config = dict(
    n_kv_head=2,
    init_std_up=0.0547,
    decay_fraction=1.0,
)
Each number is 128 + 24 x the weight over the matrix's rms, rounded and kept within 0 to 255. Layers, rows and columns count from 0. Numbers have three digits each.

# layer 4 MLP down, 128x448, rms 0.123, rows 43-127, columns 256-319
116091119111133061118146126141101132117124156105160109133104124102131146145128158105129131114112144123115122142110139132141131118132139094173146137087142112120171130103158128179152084086140103
189110130131069131078174158117114141116112131107129124126138147131150092151132079136122092132124138107135189110116137156136139084119129154081138167124092101142131134125164117140099132135075111
148119147106155084155113099107150181111145123109116125144128102173161109169138125121127131132121133122110098111132101104090091127108154124144098138105125118167126112118123112115094112152097141
135100122078078133149112131139123109145108117127140091120137111094086142107115110105164129144120103150170116155137157142116128133146161114124088165093108086163104123176135095139129096129078119
116164088138122142169141101132162106141113154119124129161113118140176126170155144116121162153091149139119107128154103091094103131120161158109138081104093111127135140121106120094168130101136128
130105119149100170139162124159129082148124132158130113110130148113150088186105093127153118089165123108177099087099151140122078100181133131132105110152141095129108073112110141133149135146124141
118150135122124122085136084133147108130129126122162152114085170124119148151105162121156159107129144149114148155143102135096089140148154119124122089145152115137119130158108136108162119116124123
149081126132149112137130127132124155147133100084175176101150183149190126148120098114148153153093113135089127126114111133142144098145134104070146137162113116121117151168122115158110122118130134
085116136136111149155107123094118141140102181167123100158155062107151085127097129185094083136154174138138130161124144128128129143126138160174102121099123139109162137139130134157121121162147149
110115156101112140130114163166115116138099155176088107123107155166127139090101132204094155110146152092085110161129087118147154144137122167120139136119100140094145154143098134143108130118106152
142150139142138111196126113116101118144196136172085147117153128080124159126119137119154103146130154147135161167131117141150091081160129143152128111109083115171162111136143118117143134116127118
112134164110123113165150124102152134116144113118115105138149130127149127116149109150089114113124137158141100099115126126100138076141115133126119114085155156151128126112151136134084112155127149
158138136113124134114108104090136096133103095102086101146115136148142084115198145091126097125100124157132083150111103141133147100148144140124118064105110097132105162135094134122115151126150133
154149151135138120122120113135132132111125135156145124125095145131087096125131127133106112105106162124157143124139129124103097106147118152128117132116099120123129184117156114146156122139107149
109133147110155168146171098122127132133176116142076166139076140107117076117152117105086104105166126142117155128123129156134109118128123156105113092106144105130147133150151119159092134121131142
097117163132155114147166171115166112121119114147148101160130129116120106139141101122136127148145090130172143117141127128121167067097114112133160138120138127127132116098120144144136084127136175
104162167123124086105139126155123143164142108074132140142129170121176134162098129155105144150107130088140114136138122160170047131116109145107100136143134151117123118103130139120140134115099133
085135112088176137144124133134141111117143138150115163148119129123121131120116134120101122108126133136129102089139122106163145114121156120111113125119132132116112095111101158127110141113114070
144133120119114154125108176092128097147144121154105144125088124097076136117107136107111118160150133141135129069145164088160161121153131134132127078120135111152115129136092140104148141094127117
122177114133131121120157143131101167115153120133090101145126158122130131128142119142113120151172101112158118127114111110143106102087111124117114114097180158109130137125081125162115094124130078
098113122107109145096104130076120113140135107133140132159140117102123145143116097118132115138131144140119188139158092110118127170094124159158111115147163134100152127129085104107099108155115131
142140146145131131138151120154131098113140159158164118115129135122170133114120103083120145151140109132162105145167142104122135131178114119128072120126135139136122135116168162136066118118167116
111133125113116129099118105133190156123132103124105124149127113153120125090118154080125130132108094148117143148126139175185122116101122093084047153147117163110121157106124132103120088111135076
109145131156117145146097110138149151094126118151172177134130079152122120111139151160157128124171091137141091143127145110147125115097130113131140098110139156127138092080155112152090141117121136
097162087137100124108170097105149146124095141062107169115126147104172128141124148135109153117073092135146121121148109146134107121094110114153130161139152101137140140069083136137146129128129121
152098142120143116122103094121155164103160142095094104081117127109091120094089131153070103157117139103087155111104130163093163105145135189082122149096117172083150108138109110106123150157139125
129124130125090139146099149123158115138103078107172142104119118096143104116120145103113098124126148146170146147131127161147134102134164090134134155155123104108146155095170122124092087077117147
169086161160173141134134136138141102136147136105122117175140136150104114177113151132097098088157123177107174105135101132149153061134142156127101119120088117108114139092140141122152102117129123
150119123151163113134134142127130135142064136143146122139097100148090126100110143107139121143137177118155132154167135139124123071174165140141128122095147158157145113125099130111103159127161141
127138121134145153151109175141108160112160127125099079113154120105128095106160153169181131132077128133133128140174134115140127145148128119132107142127121137173139137145150093125091147133120147
156114160117126157150160121123126116143126118111094127169140120137113137123135143114141138127126116157123104125117173098118126132120141105128103123109102126110137152146131141122146093158137130
126080093142138119104103081123189165132116154088130117155132151169118127121098130120137167132076150099109097128134122113121131121099132135102145118107060136140149184134141171164140154136118116
162140131157131119102139146104117134199132119143173143136101132155177116150130141117134147129152095183164148137068090126135162127131094125105124168141136122146131156092131122120157105121115172
133113109155172131176127096130155128125144093138123144111132118167140119158080102128134149094119144129105138102143141118089113109139164117151130182113131144118122105135153119105095129163148124
162123162157119132114143125145095125103136162156130154134138130179131151107111111160078129136150127105175190161148114145040116166052107113185083115132113118135137126099131124127113103147123117
144113109138138162188088089119172102132173153149152115160069081133069206134157175122135137121175077116103103131109151158122138087161173156135133121152139129147112168116128136145150114154119173
096123125144101124114185126131103153160096155134186147124127128109102120155108114100161137121134124153152113105120117114107179105118134153132119100113134093132098138137134131119114152119093131
068127154129175158151088125140191164105109119124102150144090155078133113089100158140137135157132141106105162140127117116165087120140112135146120064175165121131137120126123167168116103180125117
177137155132116104092151129098137104157131131118139120154108147119170124121149113110120113150089117167114088109117106119140121090149148127152139131093116085122098129166121128138107110102139179
114136101121106159123139080153102089150095119157150088106125142098120188139118098132116122111193072142143157149126141158113120156150123111115144066144141150130149072133153116130095132135145106
189188132101047152120126095118114075125164168107084121160099121143123120162125117101112139123081110159133129127141157125140147158114133081121164160117112133140131147142104155082104096107107112
130189143140135118135123127105104127130148121129107185121148148083114117105105133119106159144140139148141139177119158180104130092092114174129188191177139127123141144135136131149091139142139116
116190118122109119166072127129092115133130154107110168116144168131061132130099100139162090137154099118097099137110109151100138143064112121127150095186110110136102113128119153157134116091160125
122129109122136122073130114121088117123135145137127081133134118121074148142122107106143141072149157110122146129138123097103159158097114162121103151132094122117101129105161109154133140092172141
131114103135120097132127124155127086131155113111163142114133131175154101139166126173120132145111170178138103105143112130106123158138152133162133099140132103119143095121094117166079180127112132
132142102149100094120149152119167154130101104176134083178101085122126112134161151143124120097115131125160147141120115129097150116164146122104127118173193108145129128124103136123137093118163128
125145117086159182084131127115122121156129105108130094095149138103122145140143116109118141091157123172112103156117139120173143134113105091111125139163120195132151124169140111084129136167121167
137119090119133117111114074140119121125098118112124139096104162129122092145153117132144113114167066137116083106126092126153125108181157125167122136104121147128102115144105130136106156136091143
152119161114116105172168148158145126139162149126168109115148119129083130110119124158103138148092111147108163141132112143119085112144104103141177151157106130110131123106084139110154108142125129
127152108106138097130178099123161143113155137092154121137116130102094116135108117106119114096104151159121096128128146103111098088119092110144140155098107153142146127121107148130130121155112095
125127136087140125131098141137087142125115138102162116164148088162102124148110128121128150127159122096110120141109124117169108168168128111170068106163148155136138110109140143083190140152134051
095107094129168148093151099138157142116147154117119133145145126135131157143093097174157107131131136113130104114104093118100121163115102130129156103123132134129128130148108138160125115162189125
123123166106118152158100176149131135184132160131142099132115124103134127167111120161121079156096117129122099135147138104136131128135048133149157146122129115165116129133141165105101115136127135
146148132157136144178110104121142124107112135128146136090120125081088159141142099093085120151123137103119134145114107124126139133130133159122119146117161121134142118132107119089113126084124144
095094155101123098154114132100120135117112126067140172137088170111129161110119104095139177119176158157167099090138117104115120134122162099134188118102141098073123141124095069112115134175128124
124142127164091122112093144134164141133088128097173171133119145130142172113113131103089128129123124142134128123131155137101111097114105129138093172151144151085131145134118122120153105125127160
132142117137076112135134113154146151150139144149146105143138155134146098105119113144141149120141141099173168143151137126153109144109101173107132176135127111120100111138100120108141146148090106
099174120109156200123176105136133110143132134109124127113097144156143130143175156134141144080094156127146115161125090151124105096097129089113129112144140163139095139112086067091130133125136102
085138134148153114156130073134091139098059116182125096141092101143104090115130101098125167124118180124099105136137114102101137093136125135116077093185120147136146158133146096118153143130130148
117086129105157119118136165148111165160053130111142155128183153149112113101108091140119122139177139115113117143140124119123165089146148112160114154131156127107137108085151120140118182143171156
113127153121150148115091143114125132135186125121117117133119086135127182126079155166177105108130115137123152151154116079133149084110141082113117139099083124139134136138140148137096131117186120
128122096163128155131117131088149105113111111178132119118149121140177141137168117147151116094100125186117127147127117137188099093160147118083161115123094148085144144151135106110191135092094167
143152126137139093122049113106143219116117117109106120102131135108124101194090119128129169159180132169176173140122136109118126108135150112111138124154129160105132125107144126115175163143078111
150129129119114137142153147148143088173138163102084152070122117148127114119174128110124151111122140137148114120112099117153154105116124153100116106114150114124137110167145103129123145101134181
142158161140131128138116128141178132142147109110136086101127111157171109190082141134103173124116115106132109130154112181121125157159062127120132128093177127140142122095168117131070104102103136
109145138102126136158105122123161088105156113121157164103113156094119169115136116137099114130107079127137093124175110089139158089135105108164128189088111125138122129104149091146151181122104168
104115124128125148122105089129106120149099120142115162145085127131151116121123132113134141097137149139072144126088133107155095173156127148158116134094094168128148178124068115138136170127141101
117123163104152121163098133130088119132154141104136099143170123141121104119112121153065118129139157124117114148105157143151138154136128128135121119112150143121140141091135110139093108125164120
126098116151079082143141143159178112120125121132117090133124141142126132090143117104174100103166149110103085151138149094093134060102087104110143157136119124138110164118118140139138099189091131
123131084137116114150116086131137127098100113108154152135151132144127104164174096145132104120141111098149088129082158129137119102090131132124125173107165102143137139107132116152141127127150146
126144109145162099153147167084142106130151119123141135119154127124122163088095136117141148158141105074139115124185128143138122148125110117149101096123152118107123134146080137125114141137143145
118103183119146155120138149175108102158155112120153096118120147112115149143111130129115172117151150124104127124148151164151154097130129153149151102137168143113146098113123125140206154135088118
078117108147115144138138062134152121128117091159168102172109159110144082141128161171130089135140164117140146106128133066157180131130117107106130152106117109103144148108128137117122158165131133
123154138098159165110115144107160067163139146132132164174092131114105120168171115081140154102113107158107108095113137182172108160151104148113137144096158065133101157100135128114099141134107144
111152148151164097116121162112130136113162089158145106122145086118120101081160135118163111146133140134077089126198102129165096111129119097121088038133146129157147148183127160185168126075115142
129109092122112121115121119119170119143125134086187153163136142106140151102134131133133038155091150140128144132098143128124096144117131104102072135122132124094116103164145114144154145126098127
130115122132163075111110131124116130131107133128150108122133088116123109075139150103103114104161134179118118089117140123169117110111120148100106099102120134138109133155146149129115124094095094
124105122132113098133178118167102156116095101096130129103140116166131123119094164096128172114112130140102113124146123140110118132157078117136150121106138114122148144158106106149117170143094118
150094188121110114146114106128098157114153135170143120128149109134124116124162123128102095096130143166111111139136152069158131179105122096129147151134145177167136142128109184129145085136151135
154102108134148112144174120107116135102133120143149104135168103127117171152169111148128147105086136114182105136151133100127142114120101095120105091143105195130123146150184130120104141100140139
142119099166146087088128129100143058097138197128101076140076132071132106116128149097120091109148102140132159105119135138164097141129084092129129095113108138147115143108136156131118148157130118
146111114105110117140140121171164128112163134121107142125122097091141161137157122136134143111110152141093142092124157121109129110122107119138148123121141149108142156137145122138115082136125097
116146156158099155132122135115123109112152116117135097181100112118137128131109121132133141117127102093117180176151141132133126084088102124126144130112069155116114099070168145128075130135163171
114142147122115114142140110154111117140105099114120162087110129156082132079137184097120135105178131133137122120116101112114173160148142173104148141082126160113110157144063158129098163126126084
126143140134127092107127104127134110136157113112164161141102114133149162131180136133142138047075116118108188137088099101120154133108133092124163128170122113134110119146145135116113120123133087